config = dict(
    n_layer=15,
    d_model=128,
    n_head=2,
    n_kv_head=2,
    head_dim=64,
    d_mlp=256,
    vocab_size=4311,
    activation='tanh_gelu',
    norm='layernorm',
    norm_place='pre',
    norm_eps=1e-05,
    positions='learned',
    qk_norm=False,
    attn_scale=0.125,
    bias='all',
    tie_embeddings=True,
    parallel_block=False,
    init='normal',
    init_std_qkv=0.0742,
    init_std_o=0.0136,
    init_std_up=0.0742,
    init_std_down=0.0136,
    optimizer='soap_variant',
    lr=0.00714,
    lr_mult_qkv=0.4,
    beta1=0.95,
    beta2=0.95,
    lr_head=0.0135,
    grad_clip=0.5,
    warmup_steps=200,
    schedule='wsd',
    decay_fraction=1.0,
    decay_shape='sqrt',
    final_lr_fraction=0.0,
    batch_tokens=32768,
    seq_len=256,
    doc_mask=True,
    train_tokens=85030000,
    steps=2595,
    dataset='wikipedia_en',
)
Each number is 128 + 24 x the weight over its row's rms, rounded and kept within 0 to 255. Layers, rows and columns count from 0. The size above them is the row's rms in percent of the matrix's.

# layer 5 MLP down (transposed), 256x128, rms 0.11, rows 144-170, columns 0-127
size [ 96 106 115 111  95 100 109  87  92 101  85 105 109  88  93 110  87 105  95 107 102  82  84 115 104 106  75]
[[ 77 118 139 127  97 196 134 107 120 183 120 159 105  77 143 117  87 121 115 112 153 114 133 114 133  89 109  94 120 140 115 128 143 115 103 125 100 153 139 105 103 125 114 166 139  99 119 175 110 127 164 125  82 131 125 101 136 156  95 107 155 110  98 111 104 133 131 107 137  88 129 122 131 113 113 125  87 142 133 125  83 133 159 127 112 140 119 157 117 128 176 113 141 110 129 119 143  88 131 147 135 136 157  95 119 129 143 127 108  90 109 152 118  85 131 134 106 119 118  98 119  87 116 146  74 122  85  82]
 [100 100 127 179 101 143 114 135 138 120  86 108 134 143 110  92 134 142 127 110 129 188 125  84  89 124 142 128 107 127 131 140 118 131 173 149 127 134 166 114 113 161 146 147 140 150 170 114 125 154 116 101 139 162  94 142 122 111 127 105 103 148 156 131 112 115 126 111 151 143  93 119 143 144 103 145 104 127 109 152 138 110 129 129  94 101 153 165 125 106  97 170  83  97 128 104 162 156 112 164 136  90 138 161  74 123 130  76 170 125 120 147 158 122 131 147 123  87 151 167 104 107 170 155 117 140 145 120]
 [102 155 177 109 148 116 111 121 141 133 155 162  96 122 165 101 155 120 151  53 153 142  82  93 129 133 123 103 139 120 153 142 160 173 103 126 157 132 131  72 159 118 104 146 114 133 140 178 113 119 112  89 144 129 122 133  77 133 124 129 136 130 102 152 136 164  94  99 141 159 146 122 126 133  99 127  85 145 130 170 154 157 152 182 119 128 127 124 149 133 147 109 143 173 148 107 119 128 136 131 113 119 146 134 104 141 111 115 128 149  76 118  97 136  95 114 106 112 128 143 111 113 130  90 102 143 123  90]
 [143 134 161  95 132 119 150 115 114 147 112 135 104 170 130 101 125 111 112 117  86 123 111 116 127 182 129 143 162 125  96 137 115 129 113 190 132  90  83 108 121  81 157 148 114  98  90 149 134 120 147 159 140 107 175 107 108 141 129 114 174 115 104 147 166 163 116  92 137 142 119 105 187 120 156 129 109 128 117  94 133 146 132 124 128 132 147 145 144  84 139  90 182  94 140 105 127  85 131 129  86 138 141 124 159 123 108 135 125 125 117 124 110 101  98 145 154 116 139 131  78 166 125 117 128 102 139  96]
 [148 110 144 111 161  96 134 114 116 118 122 131 149 140 151 134 120 108 144 131 109  92 108 110 156 142 121 144 140 179 135  96  98 118 109 107 111 105 128 147 126 139  96  98 158 105 110 115  98 161 119 115 164 128 175  77 129 182 133 141 127 187 123 168 134 134 152 114  96 139 106 125 156 131 139  98 112 156 122  99 112 123 137 135 102 123 154  92 186  97 161 121 131 124 108 124  97 138 131 143 122 161 141 176 164 116 101 148 149 120 149  96 131 119 156 152 157  77 127 160  83 136 158 103 168 106 101 130]
 [124 116 153  82 118  90 129  98  91 150 141  84 146 165 138 164 135 117  85 157 156 157 127 133 120 127 145 107 136 109 103 152 110 108 112 106 117 117 105  99 103 139 154 161 129 165 160 126 117 182 186 148 135 130 106 111 122  82 162 107 148  99 139 133 126 109 132 147  74 114 148 106  89 161 139 139 141 109 113 162 173 124 144 151  57 129 152 132 101 141 128 107 126  93  92 122  79 119 153 121 134 165 124 143 122 143 145 121 120 143 105 139 138 135 123 128 148 134 165 128 126 103 100 145 159 134 153 143]
 [118 155 111  89 134 105  92 162 155 120 103 139 120 152 111 101 113  94 130 117 166 137 161 102 121 136 135 123 133 121 119 122 128 161 106 165  91 127 117 106 129 167  82 138 121 115 132 125 116  74 141 123 137 126 133 127 108 149 157  87 128 140 100 142  83 126 128 170 122  95 166  96 129  97 120 115 116 119 116 132 113 119 115  99 117  88 150 132 117  95 186 125 137 105 140 130 133 110 150 150 121  96 136 151 150 149  76  42 176 112 137 166 170 116 143  98 103  95 120 113 113 120 133 142 126 114 161 109]
 [121 139 126 125 115  95 126 136 145 167 151 130 118 124 115 137 155 128 150 136 103 150  71 136 154 133 151 147  94 182 118 116 118  92 108 143 107  93 159 129 136 109 152  39 169 129 106 156 156 120 106 133 108 154 143 116 101 121 145 129 147 163 144 158 154 140 148 113 161  99 106 123 132 172 158 118 148 157 180 116  81 118 151 155 172 102 112 136  92 111 152  85 119 137 140  97 163 124 113 120 118 126 139 141 113  93 148 129 179 129 123  96 156 151 131 147 162 127 158 141 127 127 137 135 108 129 140 122]
 [100 109 155 142 134 135 122 115 140 142  84 112 139 127  97 128 167 165 104 165 125 139 129 151 138 117 101 167 117 141 138  97 120 126 168 141 152 109 136 105 154 158 175 141 117 136 141 167 172 118 121 151 108 104 147 113  53 126 106 128 118 150 145 101 134  94 150 189 163 165 140 115  91 132 124 128 159 146 120 138 108 112 100 134 110 124  99 173 111  65 151 103 152 105 146 128 114 125 133 147 125  60 153 132 142 148 132  75 140 115 153 130 155 119 116 103 104 137 148 128 136  96 130 140 133 140 112 115]
 [ 92 130 133 145 150 135 113 128 197 131 123 140 114 161 134 117 158 127 130 135 123 142 176 106 151 146 166 130 107 131 103 101 135 118 144 150 138 125 143 165 114 163 140 128 134 127 143 119 137 125 102 126  75  74 192 152 135 157 108 117 184 107 115 128 143 141 103  85 148 102  68 123 134 150  96 165 117 122 143 151 114 116 120 123 104 151 111 148 139 146 147 143 103 151 106  80 153 109 123 125 102 151 143 147 127 127 140 154 140 129  82 129 119 118  97 123  94 149  97  93 114 182 109 122  76 135 109 136]
 [131 143 120 150 130 143 100 100 117 118 149 127 129 104 126 133 148 126 101 157 106  95 165 137 114 144 118 149 136 194 115  99 147 119 150 135 103  99  76 100 142 166 120  98 130 116 119 137 156 118 131 129  30 125 155 143 106 161 131 155 146 117 162 114 144 123  98 112 141 132 166 148 107 127 140 125 125 156 108  77 145 157 156 153 127 145 155 120 113 129 125 134 104  63 153 149 120  83 157 142 151 147 135 100 114  94 116 119 164 163 111 146 110 117 155 113  76 126 146 112 146 165 126 124 120 120 114 139]
 [186 117 165 121 129 146 128 146 137 123 105 124 161 144 153 178 108 129 130 126 166 119  98 162 102 133 123 144 153 113 128 118 147 147 143 134 120 174 127 134 140 110 128  96 129  98  93 161 139 149 155 150 126 118 174 141 117 122  95  61 109 116 133 140 153 120 142  97 163 120 173 193 139 118 150 132 135  99 129 125 120 102 159 139 166 114 171 120 177 117 125 128 107  98 118 143 141 137 118  99 124 129 134 100 123 115 145  87  95 171 131 137 155 147 123  89 119 124 142  92  79 105 104  90  94 100 126 117]
 [184 102 148 151 161 104  89 141 151 100 139 118 114 125 153 148  88 116 116 106 149 121 140 120 118 146 100  67 120 145 104 127 161 149 107 153 111 166 133 130 130 128  98 119  98 103 116  95 126 165 141 122 129 113 117 137 115 136 145 149 133 151 150  90 114  77  91 126 121 122 161 156  93 113  73 121 131 162 115 103 123 125 131 116  84 141 110 137 157 115 153 146  94 156 133 114  92 116 167 114 140 117 123  88 132 154 114 148 176  94 119 143 156  89  99 139 148 115 123 115 109  93 186 124 101 127 131  94]
 [136 125 113  61 125 139 134 156 131 119 137 159 126  99 121 174 155 149 115 138 164 112 120 121 117 126 138 132 159 142 121 100 160 155 177 172  92 151 149  87 139 106  95 156 138 138 114 161 135 118 118 105 116 111 136 121 119 140 112 128 112 145 128 123 135 156 114 115 129 133  83 195 104 122 139  87 102 194 179  92 159 142 122 150  62  90 125 146 132 149 137 118 160  90 112 133 130  89 133 124 123 125 131  83 146 133 114 125 149 142  95 132 176 107 135 141 139 104 122 146 129 146 118 100 134 139 110 112]
 [ 62 132  90 136  81 101 133 153 129 132 158 122 135 134 112 160 163 140 116 119 105 113 122 173 155 125 131 123 107 123 130 110  86 134 173 173 108 132 137 131 134 187 134 142 110 116  66 148 160  79 168 129 130 121 177 113 157 123 131 124 128 106 119 143 155 123 119 154  82 121 129 141 160 128 137 108 151 119 136  97 101 115 142 127 155  95 179  89 149 127 102 132 126 155 110  97  94 138 119 142 100 114 120  90  92 151 134 129 143 137 150 140 138 139 122 128 125 179  90 107 152 146 116 127  93 110 127 110]
 [139 141 143 127 149  87 105 113 129 154 139 124 146 160 175 129 140 127 102  93  73 140 144  64 163 103 156 109 126 168 100 111 104 111 127 141 175 143  92 163 147 186 135 173 140 117 111 120 115  96 141  94 176 113 113 145 125 158 133 121 112 144  96 149 139 103 106 115 163 163 105 155 142 129 126 107 109 159 152 145 109 152 119 136 130  99 148 128 135 134 115 117 126 116 143 139 161 145 110 134  89 136 108 135 121 138 143 135 129 161  90  94 139 154 117 173 170 116  98 111 125 109 137 153  79 123  99 105]
 [ 85 157 185 123 126 100  86 104 110 180 141 123 129 137 138 109 133 113 141 145 113 124 137 161 159 104 133 113  88 134  74 100 152  90  90 116 128 137  78 131 117 137 111 129 134 122 110 139  93 168 112 150 138 100 139 127 142 128 120 126 146 147 134  86 158 136 110 121 146 114  94 111 139 119 125 161 125  94 106 171 169 102 113 147 135 150 145 110 158 192 127 157 155 139 131 121 137 122 147 163 136 132 119 139 131 158 134 120 172 110 119 170 105 140 129  75 110 106 163 152 163  81 145 136 118 129 108 103]
 [155 123 101 170 121 125 130 101  97 104  95 118 144 140 189 122 163 178 105 160 137 143 136 104 101 154 139 148 125 158 168 114 100 100 119 101 158  96 147 126 137 113 141 161 163 151 134 151 112  97 144 129 106 156 122  66 131  99 150 128 132 190 118 106 139 102 135 165 122 141 109 131 128  77  94 157 148 149 124 114 162 154 115 134 137 111 108 141  97  98 127  98 125 114 108 111 114 146 127 143  77 149  80 116 100 152 131 163 117 135 136 110 125  88 106  97 155 148 129 114 100 135 111 112 143 100 127 113]
 [104 117 120  98  99 101 145 150 112 127 119 120 121 106 103 107  89 117 136 156  99 132 122 111 131 163 147 140 128 156  70 139 165  86 113 126 120 147  96 175 136  98 118 120 117 161  97 160 129 153 104 116 126 157 138  67 132 140 105 131 153  89 143 108 155  97 133 140  98 170 123 125 138 125  91 141 132 138 111 125  60 153 110  89 136 133 138  89 122 135 123 125  95 105 169 113 147  86 159 141 100 145  88 128 100 145  63 111 108 127 104 151 127 131 112 141 116 127 137 147 116 121 117  98  96 115 117  87]
 [127 110 132 140 117 100 131  98 124 138 117 176 139 139 126  91 115 165  85 175 111 111 132 119 171 106 107 106 168 127 128 118 133 111 107  95 110 142 131 133  91 107 142 143 111 130 126 124 201 182 123 121 125  96 122 110 135 103 128  87 133 152 154 107 172 117 154 147  91 141 120 133  94 128 111 128 110 165 107 155 126 107 121 105 121  86 164 124 118 160 109 146 168  92 117 155 155 119 122 181 145 135 120 114 102 140 148 139 134 165 129 181 123 149 132 163 116 108 159 150 154 145  97 151 117 157 120  87]
 [112 124  98 102 135 137 128 140 183 116 133 102 126  83 145 151 155 121 174 143 119 150 138 166 108 108 130 158 164 144 174 124  82 112 106 139 118 112 143 171 144  81 164 115 146 123 101 144 165 147 126 163 146  91 165 146  96 117 145 131 165 130 140 133 165  79 139 156 100  79 164 171 148 111 148 115 126 105 127 108  75 143 146 111 135 140 140 121 152 144 121 159 153 114 145 114 143 103 101  81 113 152 139  98 129 149 132 128 146 114 135 152  91 122 139 116 138 136 120 126 131 110  76 147 134 151 145 103]
 [111 132 131 165 118 111 116  99 127 127  99 148 122 161 114 163  93 134 146 121 107 141  71 118 122 113 113 161 123 113 119 118 114 114 146 151 112 100 154 147 136 151 170 134 109  45 138 133 143 135 143 152  91 135 153  75  94 141 117 101  98 178 133 152 150 148 141 131 112  55 139 152 150 133 155 121 129 150 137 109 141 139 154 115 167 153 132 129 130  87  83 109 125 114 128 138  88 109 155 180 126 135 129 161 107 120  92 101 124 112 105 109  88  99 179 137 132 142 113 130 153 137 121 125 140 124 113 142]
 [121 170 174 141  97 136 139 112 125 123  55  61 115 148 122 127 127 153 141 136  92 145 103 146 109 108 122 126  98 139 148 140 140  96 120 121 164 108 113 142 143 104 124 169 128 120 180 115  95 127 113 150 134  93 111  96 140  81 126 146 106 121 162 139 137 139 147 140 100 122 110 126 131  91 110 111 128 120 113 155 141 130  82 121 124 103 132  94 146 126 112  81 133 125 137 127 127 135 156 125 130 137  86 103 167 166 110  63 172 120 129 118  59 118 115 170 121 103 140 139 130 137 131 139 152 153 143 137]
 [176  88 121 116 129 120  96 134 156  78 134 114 152 112 131 119 158 109 135 163 155 108 120 146 137 101 122 179 127 106 118 126  80 109 153 137 103 102 135 151 143 134 128 141 166 122 162 126 157 161 135 133 119 131 145 121 172 106 115 129 145 142 151 129 124 153 182 116 105 146  76 116 157 155 132 156 143 136 138 143 120 154 121 129 152 136 141 107 179 177 108 142 130 145  67  99 146 131 124 145 166 155 115 119 114 147 101 161 129 133 149 112 134 152  92 124 116 155  77 156 121 107 125  87  97  97 112 172]
 [117 112 116 162 142 122 117 109 130 105 145 130  79 120 139  83 104 127 164 158 143 108 147 141 105 155  96 114  96 158  91 153 141 122 132 116 138 155 118 164 123 107 178 118 125 129 128 121  91 161 113 135 135 127 115 158 130 130 134 117 111 141 134  85 141 167  84 105 133 124 148 109 146 104 159 114 163  97 123 104 171  98  73  99 141 161 141 101 136 120 109 150 105 153 124 132  76  71 141 104 129 142  92  76 149 148 103 158 125 118 102 130 166 136 144 153 135 122 101 110 142  73 131 130  89 142 116 138]
 [101 133 133 115 127 140 129  91 118 141 136 132 167 106 144 109 104 118 121  85  85 133  89 152 124 139 142 173 117 123 161 132 133 104 107 118 164 148 151  99 120 126 152 177 123 153 187 164 155  89 120  83 109 117  71 110  90 154 128 135 144  91  93 100 115 149 128 173 160  97 146 160 125 156 145 102 117 142 129 153 107 133 139 124  75 116 134 101 100 142 146 156 107 102 134 140 151 120 165 118 101 168 134 148 136 178 129 109 136 137 150 159 140 161 136 125 158 162 118 132 132 125 125 156 111 102 117 120]
 [ 95 120 146 136 113 119 123 107 141 150 158 179 110 128  84 122 134 134 158 123 112 170  92  92 147 153 104 133 132 154 151 129 101 129 120 140 104 110 141 105 145 148 146 140 164 116 135 143 146 154 145 161  87 165 112 118 149 133 190 111 158 111 123 102  84 165 160 140 155 124 149 115 114 148 161 150 160 132 117 165 169  92  99 138 129 122 119 147  85 133 125 140 118 102 119 154  86 180 153 131 145 117 122 150 129 167 111 129 137 100 116 108 106 138 131 101 142 114 137 114 131 185 126  81 180  98 115 121]]
# layer 5 MLP up, 256x128, rms 0.141, rows 145-171, columns 0-127
size [ 96 105 104  97 111 103  86 105 104  93 107 107  89  95 102  86  96  98 106 101  88  93 106 108 101  84  93]
[[112 111 126 143  93 114 129 101 140 137 131  49 122  69 137 115 143 153 170 135 159 148 141 147 121 132 133 155 152 160 155 120 117  84 127 126 113 109 149 110 106 153 158 128 103  97 126 127 133  91 104 113 166 144  86 105 150 107 162 173 116 120 152 136 131 124 117 136 133 127 142 129 169 113 143 112 111 102 151 112 147  85 148 114 136 134 116 130  83 160 113 193 125 151 120  81  88 156 101 147  96 144  70 136 155 102 107 116 120 145 134 129 133 142 130 116 127 163 157 149 170 134 141 118 135 118 149 113]
 [ 90 148 131 138 149 143 133 136 133 128 106 114  93 143 127  96 127 141 140 107 116 109 158  83 155 127 175  65 128 172 120 128  96  59 149 120 108 139 153 125 143 118 113  90 134 162 126 110 146 129 131 157 129 116 146  98 136 164 103 120 145  84 123 104 131 190 130 128 136 135 165 113 147 110  93 102 109 107 126  79 169 163 135 133 133 126 135 151 114 153 165 128 129 138 135 146 133 137 186 119 143 112 121 149 139 128 130 132 150 151 166 144 171 133 140 109 164 117 189 136 172  99 109 129 125 129 108 126]
 [105 140 105 155 159 110 128 126 123 112  75 141 104 102 133 106 102 139 163  96 157 106 112 152 112 153 187 133 156  98 135 127 132 135 149 135 106  84 134  88 142 152 122 113 130 117 140  63 140  95 129 111 107 120 152 135 129 119 104 143 109 150 130 125 178  63 121 116 125  81 144 134  88  93 128 146 141 140 137 137 140 139 103  71 156 109 160 126 138 115 146 148 130 137 109 105 119 162 117 102 122 136 121 146 112 116  97 141 126  90 189 156 125 160 147 130 132 156 144 106 178 105 134 151 135 165 113 136]
 [137 146 125 142 113 118 153 161 110 148 137 116 129 189  97 164 128 134 114  91 139 156 134 115 118 136 141 143 110 100 136 122 142 119 162 159  85 179 162 111  76 118 129 145  84 108 103 140 141 164  98 123 129 133 133  93 103 104 141  93 140 106 137 154 136 135 102 125 113 181 150 139 109 101  92 138 156 132 160 122 124 126 143 170  97 126  97 105 129 138 112 135 145 156 132  80 132 126 130 119 123  79 140 125 149 102 138 135 155 130 134 148 118 111 131 117  63 164 166 142  83 165 115 175 145 165 139 137]
 [122 156  98 159 122 153 119 161 155 112 139 125 113 143 105 123 157 154 118 132 102  93 171 124 152 137 172 137 160  80 127 143 126 104 126 146 157 141 162 127 149 126 105 134 144 150 132 105 126 137 129 138  82  91 173 163 123 103  97 174 142  92 118 144 135 153 123 100 124 143  84 145 124  98 105 119 120 128 130  97 119 123  81 162 116 112 102 123 102  80 104 133  94 111 131 158 104 147  88 144 143  64 142 120  69 125 109 138 147 140 132 140 147 125 126  91 169 150 115 152 167 141 121 112 133 150 146  96]
 [125 151  74 136 139  96 176 164 153 117 119 131 147 144 160  92 135 123 148 149 126  96 138 112 176 113 124  71 119 122 137 138 104 162 100 133 127 138  89 122 163 120 141 107 137  84 126 131 133 137 137  97 105 125 127 131 112 135 151 107 119 110 164 172 152 148 109 117 105 148 111 148 157 122 137 104 117 137 147 139 139 118  86 104  93 147 111 123  94 108 136  79 170 138 145 126 113 101 164 135 131 151 157 146 112 100 132 136  98 121 154 138 142 124 108 168 114  77 156 108 132 167 113 120 173 151  64 163]
 [ 99 141 130 130 123 134 141 136 133 128  96 113 133 130 157 112 135 137 103 108 161 159 142 106 152 142 151 131 165 120 122 153 164 155  82 144  97 139 106 159 141 139 146 135 125 121 129 158 163 115 123 143  95 106 121 144 102 144 180 126 102 100 119 128 123 142 131 109 152 177  95 146 139 143 107  98 105 148 138 145 149  95 111  84 148  98  98  87 143 120 140 120 128  78  91 121 140 130 137 126 122 154 135 106 111  73  92 133 118  94 118 116 128 189 118  91  87 147 109 167  77 161 117 136  87 170  91 131]
 [128 141 118 111 107  98 139 104 120 126 119 128 175 165 149 103  97 151  96 126 168 116 104 140 120 108 128 126  84 133  98 144 112  65 140 125 135 128 132 131 138 116 111 102 116  95 164 122 105 138 128 128 139 106 112 155 115 129 148 166  91 115 134 143  99 156 132 123 114 191 166 114 161 110 119 167 183 116 110 124 114 194 127  69  96 120 116 119 123 147 175 158 157 172 135 124 116 144 128 155 156 113 140 163 147 145 118 136 111 142 102 139 110 170  97 144  92 144 104 126 152 159 106 132 115 110 126 131]
 [ 91 118  98 116 118 110  89  95 126 118 101 124  75 121 154 126 138 127 124 127 150 102 128 131 139 150 155 122 124  94 166 145 122  96 126 132 132 144 195 133 118 116 121 167  70 158 126 152 110 112 110 172  89 147 149 125 139 187 158 145  90 136 135 160 122 136 152 117 101  94 128 133  96 143 172 147 144 141 122 131 144  98 118  99  82  91 102 112 141 149 115 134 106 146 100 119 148 101 110 147 126 107 151 137 143 112  96 111 125  64 130 144 160 165 122 119 139  76 138 107 110 141 123 102 162 118 120 120]
 [139 115  87 117 119 144 135 149 111 140 136  98 133 152 108 129  68  63 102 119  57 176 130 133  80  88 139 127 110 160 102 121 120 115 123 145 136  83 114 136 133 136 172 102 123 158 104 144 120 121 157 133 105 120 140 129 149 104 117 137 119  87 110 135 122 127 146 109  90  86  87 123 160 132 154 144  77 131 116 140 118 122 131 169 128 138  98 124 150 117 113 131 141 114 159 105 106 177 152 136 142 131 105 106 143 163 141 155 116 141 139  77 140 132  90 133 180 127 133 133 115 150 121 126 134 101  95 158]
 [168  98 112 103 148 125 113 124 145 120  95  90  75 119 143 119 118 115 139  97 177  97 148 137 105 135 143 182 158 175 154 102 143 106 186  99 101 137 129 127 146 122 112 140 132 120 134 120 136 105 118 117  83 110  66 124 102 109 104 145 150 111 154 125 133  87 112 114 158  85 105 104 137 129 174 127 122 142 142 151 115 132 163 172 136 125 132 141 105 131 103 145 114 115 127 143 140 131 151 126 169  94 156 101  93 131 124 147  74 110 150 107 152 137 149 179 146 135 142 145 115 124 111 157 137  90 124 126]
 [103 123  88  97 143 149 154 153 119 157 132 133 129 138 136 154  81 110 123  94 163  76 130 141 135 104 104 162 165 141 110 118 125 162 106 148 126 112 108 134  97 123 115 136 141 117 159  90 162  55 128 142 121 124 111 118 128 156 117 133 116  55 161 147 154 122 136 155 112 106  95 119 146 110 137 161 110  97 104 125 121 112 130 145 156 146 113 121 125  77 126 105 155 154 136 136 161 116 118 129  67 166 139 121 125 118  97 171 109  81 149 114 163 147 115 144 118 154 116 144 153 120 110 164 125 119  94 122]
 [108 130 176 125 110 125 114 105 126 132 140 108 134 131 122 109 121 101 110 151 129 142 130  91 135  80 145  95 145 138  86 102 154 179 107 156  94 105  81 123 121 153 175 131 125 156 115 141 139 133 135 141 153 101 126 124  91  88 137 113 150 147 100 118 132 122 175 119 140 174 117 170 122 171 171 115 102  81 120 130 137 144 127 112 125 112 136 135 171 147 139  95 104 148 141  98 148 121 100 180  83 138 145 111 132 152 120 153 135 132 136  53 111  95 123 160 117 101  90 143  99 137 115 129 149 120 134 123]
 [114 191 158 127  93 146  93 130 144 129 135 112 136  94 127 110 102 108 198 123 124 124 123 158 154 104 121 142  97 116 120 151 141 108 149 128 107 162 127 108 131 110 116 127 141 169 129 101 128 134 150 141  28 129 134 118 139 118 141 144 117 141 117 117 134 133 159 133 137  99 112 144 156 130 194 106 129 126 106 168 144 142 122 139  77 151 124 143  96 137 129 115 169 113 154 104 122 129 142 117 133  94 123 105 113 156  90 185 157 130 118 113 126  99 145 151 107  99 146 163 152 114 108 117 116 111 158 100]
 [ 94 109 129 106 118 116 110 124 160 124 124 146 144 153 141 135 131 130 146 124 156 129  94 101 136 149 133 179 130  69 137 111 145 115 116 152 102 114 167 116 135 158 121 190 125 145 145  94 105 140 148 132 105 189  95 143 105 120 142 129  92 136 125 143 160 108 171 138  90 141 159 137 153 135 122 174 168 140 147 125 163 110 109 156 154  99 137 126 151 107 121 117 105 129 116 157 145 113 113 110  92 151 136 107  70  70 141 141 133  97 101 134 107 127  93 130 131 106  99 165  96 125 161 112 154 123 102 153]
 [ 99  82  81 127 111 105 131 123 133 133  67  90 115 114 110 158 129 159  71 148 119  94  89  86 136 130  98 118 111  97 131 159  97 137 112  95 107 152 143 118 130 157 101 164  92 161 130 124 101 119 125 144 125 149 106 139 139 131 118 128 109 152 119 140 121 136 121 145 122 155 146 111 148 110 131 163 126 114 125  91 142 125  98 118 182 140 125 138  56 144 113 133 129 146 105 167  79 130 130 164 141 122 150 132 124 142 160 150 137 138 142 118 115 132 116  89 177 146 155 131 135 130 147 120 200 137 109 142]
 [108 130 111 140 117 111 147 141 152 193  95 150 115 150 106 140 153 141 132 139 112 109 158 134 126 146 120  86 119 144 117 145 138 126 167 105 152  75 103 151 166 137  89 136 121 130 179 129 133 148 104 128 164 138 127 151 111 137 147 127 116  50 125 167 129 126 153 112 118 182 129 162  91 143 106 126 131 131 140 140 146 116  94 135 138 138 136 131  84 115 119 127 130 155 155 160 147 136 135  96 111 129  87 127 120 113 176 124 118 133  92 104 129  96 149 127 111 121 162 165 149  80  73 132 151 158 156 153]
 [ 86  94 110 130 141 113 158 146 138  93  39 151 125 125 112 144  99 119 161 116 144 120 129 130 138 123 124 169 130  98  95 148 156 129  67 122  94 143 115 121 122 151  90 146 132 128 154 118 104 144 138 104 108 119 133 123 152 119 115 133 111 127 171 124 149  92 162 144 147 122 129 136 126 117 121 147 167 127 116 127 122 110  97  95 140  79  89 111 155 148 183 124 129 134 126 106 128 146 117 163 113 110 159 111 163 127 117 132 168 122 154 132 151  72  63 122 155 128 120 153 129 141 139 160  97  97 133 109]
 [142 122 122 117  94 117 158 152 104 104 104 142 138 143 137  95 156 177 161 167  98 135 125 104 150 128 141 168 163 150 135 104 156 103 110 145  81 115 170  96 150 124 150 117 109 108 141  78 127 129 103 132 123  98 103 152 131 113 115 181 160 155 138 135 153 107 146 109 113  84 115 124 153  99 125 147 162 118 144 166 111  97 124 109 101 154 148 113  92 125 110 136 142 125 124 111 149 131 118 117 112 112 144 128 130 127 160 171 127  98 153  90 118  84 123 160 148  70  87 139 160 119 146 132 164 171 143 143]
 [127 130 152 131 116  92 119 119 117 114 134 100 132 145 107  92 113 121 133 145 112 149 140  89 124 137 141  99 132 115 131 121 148 174 102 118  91 109 129 127 128 113 141 144  44  97 138  92 182 120 163 121 106 156 121 116 144 126 153 123 109 114 154 152  89 154 153 121 148 119  63 142 107 101 141 146 105  90  91 124 115 110 137 175  96 135 117 139 179 142 105 149 107 117 117 149 100 145 134 157 159 141 134  99 137 139 205 153 111 111 136 172 136 159 149 138 113 133 137 167 103 131 142 121 152 106 116 126]
 [151 124 146 124 155 113 154 160  76 149 115 118  73 141  99 106 124 146  96 147 124 122 168 134 148  86 160 106 112 122 156 105  96 136 138  90 116 169  88 148 123 150 150  80 133  77 136 132 125 123 117 135  85 131 130 131 111 112 127 151 138 114 129 116  75  95 159 122 165 148 108 159 130 162 146  86 101 137 150 165 156 122 111 126 135  88  93 125 128 133 174 122 128 124 131 153 152 118 154 117 134 106 106  93 114 160  89 148 147 117 128 127 108 108  86 139 166 145  88 138 130 109 141 125 126 112 164  97]
 [118 111 132 107 151 125 135 139  97 152 134 137 106  78 118 164 102 135 136 128 107 135 138 137 194 152 158 160 118  84 171 147  83 117 111  65 164 141 106  93 114 111 133 132 107 160 152 147 137 118 117 106 114 109 106 165 148  74  93 120 111 155 126 100 153 127 112  77 102 127 130 110 154 111 114 128 127  56 132 165 152 137 109  96 140 123 149 133 136 147 160 141 134 174 106 123 149 140 136 126 157 152 143 109 155 170 121 126 136 101 131 128 148 127 113 169  89 104 125 115 125 148 141 118 142 140 109 115]
 [144  68 170 136 115 137 141 116 106  87 109 112 114 132 134  82 131  96  98 119 113 152 112 157 148 153 130 106 121  94  96 112 136  80 119 118 107 126 104 100 149 124 141 130  99 106 156 146  91 125 142 122  77 168  94 148 112 153 141 150 118 145 170 169 118 122 111  90 138 160 179 127 104  85 123  90 154 165 133 127 139 126 146 136 101 127 157 100 123 117 145 163 135 180  87 122 145 176 149 129 127 138 117 135 144 145 143 124 133 121 181 142 133  99 127 132  97 120 131 131 153 112 158 138 143 170 132 151]
 [108 130  81 163 121 108 142 145 154 182 127 115 130 130 141 129  92 148  80  91 124 119 115 166 142  74  90 134 171  91 113 164 146 145 146 120  93 111 112 112 107 115 123 114 111 105 138 126 185 147 132 160 135 104 137 115 151 134 108 176 114 103 178 114 127 108 125 121  81 114 139 101 119 153 107 118 108 140 147 100 111 168 122 122 103 135 112 107 153  96  94 115 132 147 117 110  77  78 117 138 106 136 131  97 128 121 164 174 121 155 157 152 141 120 125 132 129 133 146 144 139 131 149  93  89 116 104 145]
 [101 102 117 134  91  99 105 148 118  97 167 129 100 147 124  97 139 131 133 154 117 122 133  94 145 157 151 161 129 137 149 107 168 115 177 139 150 125 124 122  99 128 156 130 133 104 117 140 136 112 157 103 172 154 101 143 137 154 104 142 187 102 132 129 132 164 103 121 135 115 115 134 191 129 105 104 138 112 113  95 148 110  67 137 113 104 124 122 103  91 124 104 104 130 147 125 140 117 115  84 112 131 174 157 114 118 137 122 146 132  92 153 112 139 124 118 156 121 119 172 154 145  77 116 157 116  62 167]
 [112 111  90 123 115 138 145 130 179 128 127 148 128 141 113 100 155 163 148 104 105 148 131 148 147 137 132 160 110 151 127 130 134 115  78 115 141 157 101  83 123 140 145 118 123 137  99 133 140 129  96  72 101 148 105 118 148 132 137 129 132  88 155 116 148 146 129 194 137 123  90 157 108 128 103 135  72 130 177 171 129 106 136 144  86 134 101 124 114 122 143 164 195 136 123 138 141 135 140 118 169 118  91 119 166 127  84 143 141 136 120 149 146 103 131 133 143 161 166 104 120 113 127 111  78 144  86 129]
 [130 100 152 148 153 132  87 117 116 147 129 140 149 125 128 116 134 136 109 155 149 115 136 140  83 119 134 119 185 132  96 121 124  93 163 122 158 130 117 122 105 124 152  95 161  72 141 173 160 112 127 105 189  92 149 119 104 130 129 121 127 170 118 163  93 101 139 155 149 123 130 143 107 139 126 123 185 145 138 105  75 160 179 152 113 173 135 144 140 125 162  83 109 141 126 130 122 143  97 161 126 136 145 130 107 101  97 143 150 118 121  98 132 102 134 106 130  91 116 114 154 151  85 111 110 137 165 114]]